config = dict(
    num_hidden_layers=8,
    hidden_size=384,
    num_attention_heads=3,
    num_key_value_heads=1,
    head_dim=128,
    intermediate_size=1024,
    vocab_size=8192,
    hidden_act='swiglu',
    norm='layernorm',
    norm_place='pre',
    norm_eps=1e-05,
    positions='rope',
    rope_theta=10000.0,
    rope_fraction=1.0,
    qk_norm=False,
    attn_scale=0.0884,
    bias='none',
    tie_word_embeddings=False,
    parallel_block=False,
    init='uniform',
    init_std_qkv=0.023,
    init_std_o=0.00575,
    init_std_up=0.023,
    init_std_down=0.00352,
    optimizer='ademamix',
    learning_rate=0.000283,
    beta1=0.9,
    weight_decay=0.46,
    lr_head=0.0057,
    max_grad_norm=2.0,
    warmup_steps=546,
    schedule='cos',
    final_lr_fraction=0.0,
    batch_tokens=65536,
    max_seq_len=512,
    doc_mask=False,
    train_tokens=491200000,
    max_steps=7496,
    dataset='wikipedia_en',
)
Each number is 128 + 24 x the weight over the matrix's rms, rounded and kept within 0 to 255. Layers, rows and columns count from 0.

# layer 2 MLP up, 1024x384, rms 0.0269, rows 573-607, columns 256-319
[[126 104  76 124 152 117 141  97 141 109 149 117 142 133 132 159 122  49 102 169 159 100 150 111 132 157 109 153 149 150 149 154 158  82 158 125  84 151 150 122 122 128 140 114 106 144  91 165 135 105 154 142 115 121 125 107  74 128 149 139 114 184 138 109]
 [147 133 142 120 150 142 145 116 130 111  84 143 116  99  99 142 149 133 107 119 128 122  74 133 142 117 142 109 127 142  83 149 126 128 144 140 129  88 164 103 119 127 132 122 112 138 106 121 100 152 166 124 101 145 130 147 154 117 122 105 141 115  88 132]
 [154 134 134 121 143 128 160 135 108 182 113 129 156 111 130 105 126  99 127 122 148 153  98 132 135 118 142 106 167 148  77 154 129 125 131 132 120 137 131  96 140  93 167 140 154 110 118 151 112 151  97 164 139 115 158 114 150 169 110 127 168 111  96 121]
 [151 181  81 127 117 128  90 130 112 115 150 109 127 130 146 131 129 129 146 123 102 138 135 162 130 111 154 117 132 125 106 127 115 111 131 119  92  92  85 121 112 110 124 133 126 163 146 142 166 138 133 164 162 111  67 143 143 138 149 151 150 118 118 125]
 [121 106 113 160 148  66 158 147 109 120 130  98  97 140  95 153 148 120 123 160 155 131 157 112 147  99 141 146 119  88 127 127 128 120 128 142 172 132 116 128 143 151 140 164 122 152 133 133 103 152 162 140 132 135 133 101 153 115 126 112 136 165 177  95]
 [164  91 156 122 158 131 105 149 134 154 103 193 154 149 127 124 104 112  97 130 134 171 133  83 169 147 166 162 137 116 137 125  85 117 123 117 142 123 123  98 135 140 140  90 173 125  90 127 122 155 177 138 117 175 143 110  81  89 131 150 156 118 129 127]
 [144  79 118 145 128 117 117 122 129 117 138  70 165 152  98 178  84 118 138 143 129 132 121 154 139 143 128 176 119 114 135 151 159 128 113 137 121  67 127 161  91 154  96 175 103 116 104 116 153 188 145 140 145 110 125 118 168  98 151 118 110 139  90 133]
 [152 122 118 149 113 171 106 131  99 155 108  77 132 139 126 115 126 132 143  88 144 172 138 121 140 130 114 130 104 169 139 186 161 112 122 102 162 178 147  69 152 122 151 107 131 130 110 134 125 122 139 102 105 130  82  91 127 125 137 134  97 110  99 137]
 [159 110 157 119 140 113 119 131 141 190 139 152  94 137 177 161 122 132 143 134 117 125  92 122 126  98 152 112  85 164 108 118 124 181 141 129 130 158 116 141 107 104 149 142 164  88 138 108 140 127 164 127 133 148 149 136 112 154 141 149 179  95 132 127]
 [111 141  84 140 123 110 139 124 127  93 149 105 149 119 113 159 111 150 140 149 144  98 135 123 131 113  88 152 106 155 153  99 122 128 116 120 108 166 124 140  80 130 119 158 144 164 113 135 124  77  59 145  86 118 124 145 163 139 132  92 129 123 177 102]
 [166 119 138 141 115 124 111 148 102 122  91 140 150 139  88 126 151 121 165 165 111 128 108 124 134 110 146 121 118 139 107 118 131 117 162 162 161 130 137 113 146 109 160 148  99 115 163 148 128 160 145  99  93 144  95 132 153 154 181 132 149 128 140 114]
 [150  99 117 101 134 123 160  76 130 169 129 123 113 124 134  81 166 112 164 124  78 118  93 166 156 161 193 113  82 167 114 109 134  61 121 149 127 119 138 153 137 154 123 161 150 193 149 112  89 124 121 160 101 117 142 132 177 141 119 149 100 161 128 127]
 [142 151 135 168 156 112 136 130 132 166 100 116 125 152 102 105 103 109 128 135 151 142  69 157 131 164  95 130  79 153 170 121 127 129 122 115  94  91 152 142 127 148 114 139 161  82 137 159 133 126  87 164 169 117 136 130 124 114  74 199 116 131 123  90]
 [109 157 116 176 151 148 165 139 106 147 146  91 133 132 138  90 110 122 124  91 151 126 140 113 127  90 123 156  68 175 149 123 150 115 138 130 104  71  96  85 142 119 146 129 129  89 140 176 115  94 102 115 149 131 115 125 112 128 135 142 136 102 151 100]
 [128 119 161 123 149 169 157  90 114 143 176 109 154 113 128 117 106 156  77 110 111 146 166 100 134 160 128 125 108 165 151 138 106 121 137 116 134 134 106 110 145 135 116 105 138 115 154 123 123 138 129 134 155 163  99 117 128 109 120 135 128 126 124 150]
 [128 135 164 129 173 115  67 151 111 151  93 165 132  86 149 139 115 122  88 130 121  94 122 116 135 114 144  97 119 147 146 151 113 123 113 103 139 174 120 128 122 122 171 146 132 138 141 133 163 115 157 102 153 130 104 155 142 130 132 131 152 191 136 153]
 [139 144  96 166 145 109 139  98 159 121 152  97 124 119 154 122 130 103 113 120 145 130 118 124 149 115 145 115 110 121 142  95  72  95 130  88 116 126 147 127  94 188 142 168 122 124 139 141 130 106 123 110 110  97  91 154 110 142 138  82 156 143 121 145]
 [105 122 160 129 160 113  97 177 148 169 109 166 123 107 144 115 123 113  98 104 140 126 120 136 138 148 119 117 103 142 129 125 114 142 140 113 126 145 112 119 116 162 103 119 144 117 173 172 114 130 104 116 144 138 138 140 134 102 101  94  89 131 120  98]
 [146 123 141 112 101 130  90 129 120 135 119 115 143  95 148 133 114 116 110 102 149 135 136 141 140 123 127 146  75  97 138 138 146  80 101 114 139 151 101 114 149 148 129  89  98  77 146 121 119 127 101 143 108 132 141 129 116  83 144 141 159 135  91  97]
 [126 111 115 123  95 101 157  97  90 154 157 154 134 135 104 181 132 122 152 158 163 128 177 128 163 132 157 135 111 126 136 168 101 149 126 149 100 129 151 101  99 115 132 138 122 138 120 116 153 145 125 110 117 124 131 152  94 135 109 114 125 116  89 140]
 [141 160 120 138 110  96 131 126 126 124 133 146  82 104 148 107 115 106 131 118 144 135 124 167 115 136 135 127 131  76 100 122 155 146 134 162 145  91 131 113 167 136 145 148 119  89 116 168 156 175 110 144 131 110 142 171 167 103  76 106 120 120  94 109]
 [101  95 131 144 128 126  72 141 121  92 124 144 129 108 119 162 145 148 105 115 153  75 115 104 127 123  67 111 124 122 109 139 131 128 139 122 138  84  92 115 130  72 107  86 106 105 115 122 121 139 139 167 125 147 126 108  92 114  70 132  62 151 138 118]
 [150 124 154 139 147 173 125 136 129 112  99  96 136 123  90  76  89 107 180  88 155 156 125 127 150 170 158 123 116 139 152 108 129 153 148 120 129 112  97 145 135 135 143  89 121 139 114  88 147 122 158  77 160 138 114 166 155 145 116 145  75 139 127 148]
 [122 136 110 135 107 123 131 134 151 153  85 132 128 136 171 108  74 167 150 134 104 150 178 133 171 157 154  91 116 135 125 106  98 146 139  91 105 114 120 115 162 121 149 179 157 140 118 175 133 143 101 125 146 113 131 166 107 119 106 112 153 136 120 118]
 [157 165 140 187  59 155 125  99 118 121 155 186 112 115 163 124 119 140 121 130  94 140  97 107 192 165 130 144 102 107 122 143 148  98 124  94 124 131 103 134 150  68 113 122 141 141  97 139 159 131 159 124 101 135 158 129 129 169 127 147 115 148 129 133]
 [ 85 145 131 102 115 133 121 157 122  79 157 112 131 122 174 140 109 127 147 154 148 110 129 115 120 108 131 108 142 143 165  61 130 158 126 135 121 106  85 136  76 131 124 107 100 164 131 135 156 112 137 126 101 135 152 140 127 150 100 120 154 129 136 127]
 [ 98 104 144 114 134 127 130 165 107 129 132 149  90 114  85 103 131 127  92 109 113 149 197 165 109 126  88 114 106 113  94 141 110  96 118 102 171 168 116 166 136 123 139 107  88 136 145  92 169 116 123 135 115 163 150 132 116 112 129 134 119  96 136 138]
 [112 159 189  70 107 116  98 122 141 141 144 127 145 132 167  83 110 165 166 151 172 132 141 164 155 117 120  90 134 112 150 107 153 160 119  85 133 154 162 129 124 145 155 134 147 156  88 152 129 174  91 100 108 139 108 129 164 108  93 103 136 149  55 151]
 [125 107 116 136 113 114 162 164 172 138 111  78 142 135 109 146 134 154 103 130 114 109 151 145 152 135 165 122  85 117  72 108 113 136 172 123 186 116  89 113 100 107 164 120 145 131 136 135 157 159 140 156 124 131 151 129 105 169 112 114 131 137 127 124]
 [114 139 111 160 163 127 118 172 127 141 151 118 125 135 118 139 124 141 104  99 137 108 121 114 133  82 126 122 135 115 142 133 104 145 159 161 107  96 165  89 126 156 123 143 129 139  96 122 116 156 111  99  82 144 108 184  89 141 160 120 119 143 166 143]
 [ 98 155 109 175 179 119 126 115 112  96 112 129 137 159 133  92 155 149 111 131 168  88 115 153  97  37 102 116 134 118 122 132 125  97 133 162 156  74  91 140 151 137 140 148 116 166 123 177 126 135 152 125 152 118 189 117  93 159 149 126 161 105 135 126]
 [133 133 111 147 146 118  93 141  95 166 155 131 127 122 146 143 160 114 141 138 124 156 158 145 146 126 154 117 102 110 142 140  98 139 121 114 119 108 145 113 134 109  75 103 127 117 144  98 136 109 139 132 107 109  72 105 123 101 141 158  91 142 136 147]
 [ 79 137 102 153 109 115 142 131 111  96 144 143 109  99 154 136 101 124 139 129  99 153 136 112 102  98  78 178  94  75  78 117  95 118 122 149 143 140 137 119 152 119 153 138  86 144 108 124 124 126 135  98 159 108 146 158 141 175 119  99 156 137 111 145]
 [118 130 110 141 139 145 122 144 119 100 134 119 153 152 123 117 135 128  89 106 100 150 127 104  95 136 114 132 128 170 178 115 103 102 116 108 128 138 135  71 123 102 147 176 119  67 117 139 125 170 124 164 163  66 106 141 111 141 129 146 157  99 151 101]
 [140 133 126 165 137 150 105 144 147 117 125 100 129 133 120 132 165 134 137 185 115  99 117 120 188 169 163 136 123 135 114  86 166 112 115 121 137 150 115 146  97 134 119 146  74  80 145 130 127 112 143 105 114 128 159 139 118  84  75 105 102 149 108 106]]
# layer 2 MLP down (transposed), 1024x384, rms 0.0232, rows 573-607, columns 256-319
[[123 111 147 140 123 139  87  94 130 139  84 133 136 135 108 152 156 144 141 164 117 128  70  97 105 126  89 153 125 132 103 114 128 139  94 116 155 139 145 133 121 139 149 120  88 105 119 118 145 100 165 123 133 109 164 115 108 112  92 139 130 158 129  82]
 [141 130 127 121 151 113 137 137 118 119 114 121 141  94 143 162 172 114 118  88 141 121 107 123 135 126 131 118 140 130 117 137 126 105 108 127 146 153 149 133  97 121 155 127 121 126 111 107  79 145 181 125 170 134 140 142 100 104 140 101 167 128 124 123]
 [168 145 147 115 160 103 131 111 148 158 115 156 153 128 150 125 139 135 145 106 108  89 123 124 130 135 166 134 121 135 155 103 163  98 156 104 124 146  95 163 129  85  97  91 172  71 149 121 102 147 121 110 100 133 145 122 118 116 130  96 147 155 104 126]
 [126 128 123  59 156  82  97 137 131 116  98 163 141 105 149 113 118  87 152 109 109 118 138 132 155 134  94 125 141 136 138 135 123 120  95 116 161 145 108 115 163 142 131 118 107 126 123 123 106 123 178 101 159 132 173 142 144 112 119  68 134  89 108 166]
 [119 162 161 133 156 119 105 117 109 127 134 127 134 136 111 175 131 124 130 145 150 131 123 133 126 145 120 112 107 166  93 100 146 146  94 106 127 107 149  96 119 152  73 137 150 144 162 122 142 121 141 134 149 117 106  89 140 107 122 123 155 128  95  74]
 [143 105 105 116 174 126 131 188 141 143 154 144 104  68  86 131 126 116 105 109 104 133 100 123  97 139 123  96 102 145 143 131 136 146 131  99 103  56  93 128 131 130 150 124 126 140 144 105 106 121 113 133 126 117 141 128 154 145 146 106 123 118 145 110]
 [154 140 178 116 143 122 140  94 126 129 142 127  80 140 143  98 103 109 135 122 130 174 160 133 136 117 133 132 130 154 127 160 106 106 127 126 117 120 101 130 166 117 116 121 132 118 105  96 128 165 101 101 111  92 160 101 127 161 128 118 110 125 112 136]
 [124 116 142 129 136 141 127 100  99  94 129 113 174 139 159 146 153 162 117 140  76 133 110 132 117 120  98 150 111 152 138 152 135 122 116 177 135 124 115 143 132 159 145 116 143 133  96 135 167 111 112 145 154 162 120  95 150 149 136 107 132 123 147 105]
 [119 134 105 167 130 137 127 131 113  98 134 158 147 132 145 118 101  98  80 105 112 146 113 135 112 166 137 109  91 135 132 133 109 120 145 151  90 119 123 122 157 171 134 141 146 125 131 116 109  65 112 125 129 135  96 115 142  96 167 121 151 110 116 132]
 [147 111 143 100 134 125 149 124 143 101 104 145 124 117 128 137 111 119 129 100 129 169 136 179 146 142 130 118 129 120  89 123  97 154 154 107 110 101 161 128 106 135 157 120 115 173 134 167 153 151 123  99 149 159 102 161 114 152 148 100 152  74 136 149]
 [132 104 106 133 107 125 130  92 125 148 113 148 116 179 166 163  78 112 112 177 141 162 147 153 141 140 153 105 129 142 166 117 121  95 123 116 169 161 157 109 122 115 132 170 145 168 102 138 130 147 143 110 134 141 177 101 114 121 180 122 110 112 121 182]
 [ 85 141 129 106 149 201 159 135 139 109 152 150 131 124 145 113 100  89 138 125 142 149 109 146 152 127 120 113 135 109 109 135 158 145 128 151 118 130 110  83 121  98 141 177 104 111 189 132 139 104 101 104 157 127 116 167 113 112 134 150 111 105 107 125]
 [148  84 125 120 103  71 123 178  90 129 123 123 123 137 132 131 180 116 123  92 136 194 114 102 148 141 100 134 101 152 125 127 164 152 147 121 150 132 106 133  85 128 166 104 129 154 144 132  96 183 115 114 135 116 115 158 156 132 173 102  89 123 138 107]
 [120 130 116 124 141  91 119  88 131 149 103 133 121 144 125 145  93 142 130 137 122 140 167 132 105 132 117 149 140 127 157 107  87 129 137 175 100 166 125 134 130 102 124  96 153 164 135 103 168 110 127 125 129 128  83 107 169 135 169  80 140 104 115 115]
 [130 119 121 159 137 118 121 124 121 138 169 145 155 164 172 130 115  65 118 152 105 117  97  85 163 136 173 173 133 164  95 142 124 131 127  96 135 126 153 136 124 120 159 117 104  99 130 110 106 138 108  88 103  95 166 129 117 143 103 124 105 146 122 125]
 [136 169 129 137 131 108 127 115  99 123 120 161 161 148  79 144 101 149 130 121 156 125 150  91 125 133 128 149  99 120  94 132 106 127 135 144 140 108 133 132  90 150 111 114 153 124 146 121 141 113 105 137 103  81  70 115 111 105 144 124  74 163 126 143]
 [ 85 155 157 101  96 121 111  88 158  91 148 126 129  98 147 133 141  82 116 143 162 106 169 136 121 156 118 166 130 160 112 110 145 122 163 114 112 124 116  65 111 105 137 136 157 110 135 132 106  83 136 164 185 159 112  56 135 170 148 123 121 107 130 134]
 [149 127 110 127 154 145 134  88 145 115 135 135 152 158 140 124 139 160 140 133 136 122 180 160 136  96 138 134 123  99 136 110 108 164 148 142 149 134 144 156 126  89 154 111 134 116 104 133 153 144 120 134 141 156 103 133 145 144 150 130 135 180 120 129]
 [113 141 108 161 109 147 128 114 108 101 125 135 141 109 141 114 118 110 104 129 130 157 139 103  76 119 114 128 145  85 137 151 160  87 141 134 160 133 118 137 149 187 129 123  94 124  73 133 104  93 128 133 121 121 101 201 152 112 107 187 137 142 136 116]
 [147 129 138 126 151 132 122 148 145 116 122 145 142 171 170 105  97 127 160 120 135 179 124 138 180 142 134 106 141 159 131 132 131 149 130 111 120 135 114 146 122  79 156 146 141 124 127 125 102 157 114 167 129 120 117 113 113 142 124 117 133 119 130  94]
 [135  97 102 149 163 149 118 137 149 149  93 160 186 172 142  68 160 120 126 129 112 129  96 116 145 143 153 128 131 157 111 114 125 121 119 127 137 107 133 138 116 129 154 154 152 135 141 127 123 127 114 112 115 114 105 143 152 118 142 155 167 128 116 128]
 [ 96 102 122 121  73 120 153 113 142 112 141 174 150 113 162 132  75 137 155 108 152 125 141  86 134 170 109 142 153 120 128 127 139 101  97 141 170 115 151 107 138 117 144 132 128 176 134 121 117 173 104 108 150 182 127 152 147 136  88 130 146 141  85 104]
 [125 156  90  99 165 124 128  99 164 127 115  92 117 160 138 160 126 136 120 160 143 122 147 158 131 129 138 114 157  98 103 119 161 140 137 149 103 145 156 124 125 142  89 145  98 102 137 131 111  99 143 178  98 143 119 128 131 138 112 118 156 122 115 127]
 [146 139 128 165 137 157 151 157 122  95  82 118 116 119 157 113 152 120 141 111  87 100 132  98 169 116  98 149  99 135  97 141 131 135 167  75 134 121 167 175 139 115 147 131 118  95 161  95  93 112 117 151 168 133 147 139 151 157 127 113 137 148 126  96]
 [111  78 112 180 185 106 123 104 105 181 172 187 121 162 100  90 158  53 153 161 163 134 115  97 108 113  94  74  81 121 163 139 137 130 165 158 120 134  92 115 139 137 124 112 123 172 165 102 133 109 140 146 121 124 141 121 144 109 163 144 161 149 124 151]
 [121 113 139 113  96 148  79 110 108 100 127 138 119 127 156 116 102 149 121  94 127 147 126 143 118 147 170 120 101 113 132 104 139 128 150 139  96 129 116 148 129  82 138  94 107  89 118 161 149 124 109  98 117 150 134 148 140 140 143 147 127 127 170 146]
 [157 119 180 106 177  84 109  94 104  82 113 181 121 130 127  94 114 122 103  84 114 161 144 146 113 141 132 144 152 149 176 114 103  89 112 135 119 154 124 164 125 102 122 106 147 109 147 143 116 163 150 128  95 107 128 130 152 122 132 156 140 100 180 117]
 [106  99 118 120 108 138 114 166 164 118 134 157 135 143 177 106 121 146 111  96 129 151 153 126 120 153 125 100 152 135 149 171 132 148 104 101 141 131 125  92 177  97 114  97 146 159 132 143 182 135 144  84 117 153 143 120 117 111 116 129 149 124 114 145]
 [144 139 140  57 100 114 160 148 109  94 127 110 147  77  93 133 143 103 152 103  94 132  99 100 149 160 151 117 157 109 147 130 101 136  91 137 143 118 141 143  99 111 117 142 125  99 117 149 106  88 117 181 148 132 131 171 146 112  81 147 104 149 127 168]
 [118 111 163 126 165 120 114  73  97 106 118 142 119 152 120 122 137 114 163 128  82 112 111 129 100 120 123 130 136 170 143 159 124 121  85 120 114 192 120 133 135 155 124 139 120 120 153 105 110 143 140 119  63  87 125 145 127 168  93 128 123 125  77 108]
 [137  99 132  97  96 133 147  97 123 126 113  99 122 117 117 132 162 138 107 103 129 113 142 160 115 139 118 151 178 142  93 104 149 149  90  96 115 144  97 132 128 130 100 139 119 142 158  86 132 115 126 150 118 178 111 158 109  97 139 144 167  88 126 140]
 [188 184 117 132 119  84 134 118 122 112 145 132 142 159 106 101 116 130  95 160 130 117 153  97 122 129 111 148  71 148 120 123 153 105 112 158  82 131 153 128 128 129 130 130 144 142 140 169 153 163  92  99 124 124 153 123 122 171 146  99 142 123 147 112]
 [141 128 155 118 141 129 130 114 134 140 143 167 112 124 106 119 128 149 120 142 103 116  99 134 170 173 129 136  88 100 130 148 147 162 142 129 120 145 134 107 107 185 132 135 127 139 147 100 114 117 120 152  93 140 125  83  99 154 143 125 114 104  98 138]
 [142 154 129  92 126  73 136 166 129 136 127 126 149 124 146 142 139 126  92 112 111 140 131 108 157 132 112 139 127 153 131 143  91 114  92 114 152 103 136 135 117 135 143  80 124  89 110 150 151 164  98 143 160  90  88  92 113 155 186 137 112 127 161 103]
 [128 169 140 141 158 154 148 164  78  95 138 153 156 151 129 112 125 120 167 121 108 139 128 129 164 164 145 162 133  99 132 117 126  88  94 137 189  86 115 123 120 109 151 124 150 130  92 131 129 135 140 137 100 110 119 156 155 159 115 148 110 140  99 137]]
# layer 2 MLP gate, 1024x384, rms 0.0286, rows 574-608, columns 256-319
[[110 107 111 123 122 148 131 147 117 108 145 135 114 144 135 158 146 110 138 146 116 150 149 141 160 113 186 163 132  89 136 113 116 148 113 149 151 138 166 160 113 147 126 151 129 135 136 113 168 147  94 130 145 150 116 110 125 162 178 168 171 136 123 136]
 [158 112 104 136 137 108 127 125 148 149 113 126 118 144 143 110  83 142 139 156 147 135  56 135 146  99  98 136 134 178 146 158 115 142 158  98 103 163 153 111 138 137 115 107 138 102 136 129  99 104 135  92 138 134 107 146 111  74 100 137 112 170 101 107]
 [168  98 101 149  94 141  95 112 103  89 129 134  94 106 130 150  88 101 135 123 145 109 108 120 103 157 108 133 125 118 131 148 176 114 113 110 119  83  94 114 173  96 141 143 142 123 162 134 142 142 110 152 128 122 109 132 121 129 131 145 115 140 143 173]
 [133 138 115 169 117 116 169 123 107 164 124 177 109 136 148 124 159 116 144 109 107 138  80 111 148 102 115 151 106 103 109 142 120 128 137 104 116 125 121 113 132 167 131 112 169 122 132 138 153 160  83  92 138 105 141 149  97 135 138 151 146 135 116  97]
 [110 100 126 121  85 109 120  73 146  89 143 107 151 128 142 152 148 152 129 161 123 147 106 144 184 116 129 111 165 114 119 125  98 136 149 121 125 166 122 120 111 157 147  82 127 138 131 126 125 161 128 114 132 196  91  98 144 129 122 157 141 179 114 148]
 [133 141 129 115 155 138  81 128 118  85 146  69 156 137 102 103 140 127 105 147 150 128 107 113 132 122 158 127 105 103 154 120 101  94 114 158 125 119 127 175 123 165 155 136 136 156 103 152 153  98 106 142 122 126 146 126 164 147 175 122 112 138 121 167]
 [ 96 133 113 112 134 173 101 127  95 102 140  77 150 121 148 140 156 124 142 146 137 136 108 103 171  96 168  97 123 157 164  91 100 119 130 110 144 142 147 146 135  66 146 186 132 129 141 132 115 172 136 118 176 120 119 113 121 127 137 131 133 116 109 131]
 [118 141 100 111 149 104 128 104 136 125 129  97 152 113 131 105 104 110  76 116 135 136 134 104 104 185 128 161  97 129 152 140 152  96 138 101 126 119 142 119 139 139 111 116 128 158 133 137 135 112 140 112 137 125  98 143 127 112 132 110 114 200 104 144]
 [101 125 129 123 149 131 109 123 117 137  71 113 138 141 170  82 113  84  82  92 127 125 171  90 140 123 182 154 145 125 153  73 147 122 123 142 126 119 126 101 135 117 125 132 132 120 131 147 164 118 145 133 119 108 133 160 108 131 122  90 198 131  73  94]
 [141 159 113 146 178  99 105 122 146 150  98 111  98 138 138 159  93  95  97  89 176 156 107 148 145 159 108 128 142 190 131 129 143 115  84 129 115 121 134 139 137 118 130 119 169 126  98 150 168 136 143 118 139 137 131 114  99  82 111 136 146 109 145 125]
 [156 123 153 160 149 101 162 164 141 154  86 112 108 150 139 132 102 144 126 119  93 115 136  89 133 146 160 105 122 148 130 118 109 119 153 142 135 105 213 158 133  94 182 133  98 134  75 102 105 132 147 146 141 137 147 120 108 155 119 135 146 160 143 158]
 [ 82 116 137 133 105 159 118 105 105 149 139 170 126 144 117 127 165 117 113  90 167 131 125  83 155 133 101 114 130 186 180 149 145 146 120 116 140 150 136 158 126 106 120 121 128  99  92 121  96 136 106 136  88  89 115 108 106  95 137 137 125 136 154 112]
 [154  96 133 135 145  85 116 134  98 158  84 122  90 153 105  98 138 134 153 163 135 138 158 153 135 100 174  98 124 139 119 145  88 103 143 117  81 107 130 155 135  84 160 144 149 107 151 112  71 142 130 148 147 148 150 125 137 160 119 148 157 107 112 137]
 [139 100 136 119 144 109 124 115 153 146 132 103 152 125 120 133 158  90 101 180 113 147 133 130 111 169 128 124 100 118  80 114  85 149 134 128 122 128 136 132 112 104 181 108 139 129 139 173 102 120 129 136 121 106 119 111 129 155 112 115 116 138  85 144]
 [144 133 142 148  95 136 144 120 128 154 103 130 143  83 186 173 137 144 144 119 130 139  83 113 138 120  96 128 178 117 117 116  96 123 128 131 169 109 135 117 118 147 151 127 160 101 161 132 130 150 132 132 170 158 110 130 154 104 140 107 131 109 151 136]
 [ 82 130 104 122  78 112 146  54 112 171 130 137 139 114 159 162 109  70 107 126 145 113 166 150  70  90 111 107 139 108 120 167 128 142 104 160 159  97 140 101 113 127  85 140  79 133 118 112 164 136 134 139 127 127 138 155 171 153 171 120 128 142 107 146]
 [116 160 138 135 158 114  87 140 133 128 118 125 103 112 140 100 148 154 132 111 134 107 153  81 137 124 118 149 143 143  89 133 146 142 143 144 135 144 131 142 136  82 135 131 140 123 166 135  95 132 129 102  94 143 108 118 125 107 163 128 146 109 130  93]
 [144 117  98 123 122 118 123 123 126 144 127 112 155 119 161 130 116 144 101 158  90 147 112 147  99 192 113 132 174 121 123  96 161 120 113 109 147 159 134 110 162 118 146 111 100  84 130  99 120 127 113 127 116 120 149 142 149 123 105 143 143 144 118 147]
 [155 174 114 164 121  97 119 148 110 130 106 133 113 102 107 106 195 166 112 174 120 120 119 178 157 101 171 132 146  86 129  84 108 122  96 106 143  95 138 116 141 161 117  85 122 105 112 124 152 139 132 119 106 159  95 124 145 147 101 148 128 172 118 131]
 [ 84  96 134 138 153 154 149 122 111 149 112 118 151 145 145 131 147 127 127 139 162 137 119  91 158 114 111 119 127 130 131 108 118 124 148  91 121 149 141 137 111 155 120 141 170 136 133 148 145 132 121  87 150 115  92 105 114 111 135 132 159 110 124 136]
 [143 127 140 129 110 125 107 122 103 135 127 131 159  99 178 101  52 114 169  95 123  88 108 124 136 135 127 142 114 158 137 164 133 115  96  83  98  55 135 119 163 136 123  60 143  99 120 112 117 149 135 137 129 135  95 143 163 146 130 103 116 163 120 113]
 [152 145 119 159 124 148  93 102 151 107 102 175 129 166 116 118 111 163  96 122 152 140 136 132 127 124 118 122 147 117 128 179 152 159 113 104 120  77 154 113 154 112 104 116 137 132 116 119 176 186 126 162 154 134 146 120  75 112 100 115 111 110 155 144]
 [151 125 104 110 137 127 133 123 133 120 110 123 124 133 134 121 137 120 162  79 127 104 103 105 110 140 144 156 123 163 112  82 131 141 151 116 142 161 152 146 117 125 116 120 120 120 122 124 128 150  69 162 119 105 144 180 111 132 122 107 105 116  90 116]
 [115 134 137 125 105 103  72 122 154 114 102 103 114 113 164  89 120 175 125 122  84 139 157 145 174 134 174  68 126 161 107 120 138 117 187 154 138 139 130 140 161 113 121 123 122 137 161 148  95 125 133 170 127 157 115 127 164 140 167  78 130 138 166 144]
 [167 133 127 141 144 122 106 173 149  91 148 122 127 128  97 148 113  88 104 122 148 116 114 136 138 111 163 125 103 161 129 125 112 107 102 103  96  96 152 129 106 113 121 135 121 131 129 128 129  90 114 132 142 119 112 130 132 120 143 117 122 159 130 175]
 [122 123 119 144 184 124 113  95 146 121 138 107 102 118 131 182 155 118 123  99 156 100  95 129 130 125 123 134 104 121 130 110 137 132 151 166 143 148 122 120 182 164 104 126 140 120 156  99 102 111 111 102 134 117 162 142 120 124 135  84 133 133  93 123]
 [ 76 111 133 161 117 132 103 124 140 139  64 153 150 151 109 146 138 142  96  71 134 157 135 111 111 162 103  98 143 115 154 163  95 118 120 120 134 117 129 129 144 149 112 112 141  98  95 139 139 110 109 141 173 145 103 123 121 114 101  76 139 124 148 103]
 [153 160 111 115 139  96 127 145 164 129 101 120 134 152 120  86 141 125 127 128 149 144 141 125 174 138 129 116 181 111 121  98  97 120 135 113 157 140 164 138 105 110 142 149 148  93 139 149 126 134 139 130 140 140 128 116 144 154 173  86 127 128 117 111]
 [189 144 105 136 119 111 108 125 113 118 121 142 123 130 136 111 153 129 116 158 143 183 140 198  93 140 117 102 125 173 148 148 161 146 171 154  96 112 148 131 131 121 133 125 176 139  97 138  49 127 120 103 150 112 135 126 151 148  99 157  83 155 151 158]
 [ 92 127 160 125 145 120 138  91 110 123 105 182 139 132 159 151 122 125  88 126 136 147 112 144  91 112 109 136 136 144 140 127  58 147 104 106 119 135 116 109 144 149  92 121 123 128 147 104 145 127  96 120 150 131  99 168 131 135 162 124 108 114 110 127]
 [ 87 142 122 119 150 184  95 104 155 117 156  95 134 163 155 117 151 105 154 118 143 118  79 106 125 121  90 102 150 141 111 124 158 162 152 155 108 120 130 125 146  91 130 151 170 122 156 119 136  87 140 117 168 148 170  76 143  93  82 148 175 120 143 120]
 [106 143 119 153 138 121 145 158 123 128 139 128 126 155 152 136 110 106 113 130  86 147 139 137 125  92 134 121 114 110  72  95 136 118 111  93 114 114 139 152 165 100 124 147 134  92 123 142 133 175 144 126 168  98 126 179  98 158 101  68 153 124  84 152]
 [107 125 174 112 136  98 114 151 142 137  76 150 112  74  94 147 146 130  99 106 137 139 110 146 179 156 156 118  91 136  99 125 117 113 113  87 209 119 157 165 168  88 110 136 198 126 113 124  85 117 100 129 176 173  99 128 120 112 150  84 108 121  95 138]
 [163  63 104  95  97 121 125 127 108 181 130 174 109 104 102  99 129 101 118 160 116 118 114 163  98 117 144 165 133 107 148 139 142 160 134 124 150 130 104 126 106 100 136 110 133 125 167 130 156 143 136 131 135 146 128 100 150 125 161 121 159  98 117 149]
 [126 127  96 137 149 109 119  61 119 110 108 175 157 132 127 144 111 129 145 104 131 109  80  92 137 109 134 154  72 185  63  96 158 131 141 167 125  82 133 155 149 145 128 184 104 133  98 139 101 116 103 133  82 182 116 152  91 126 133 144 126 166 121 130]]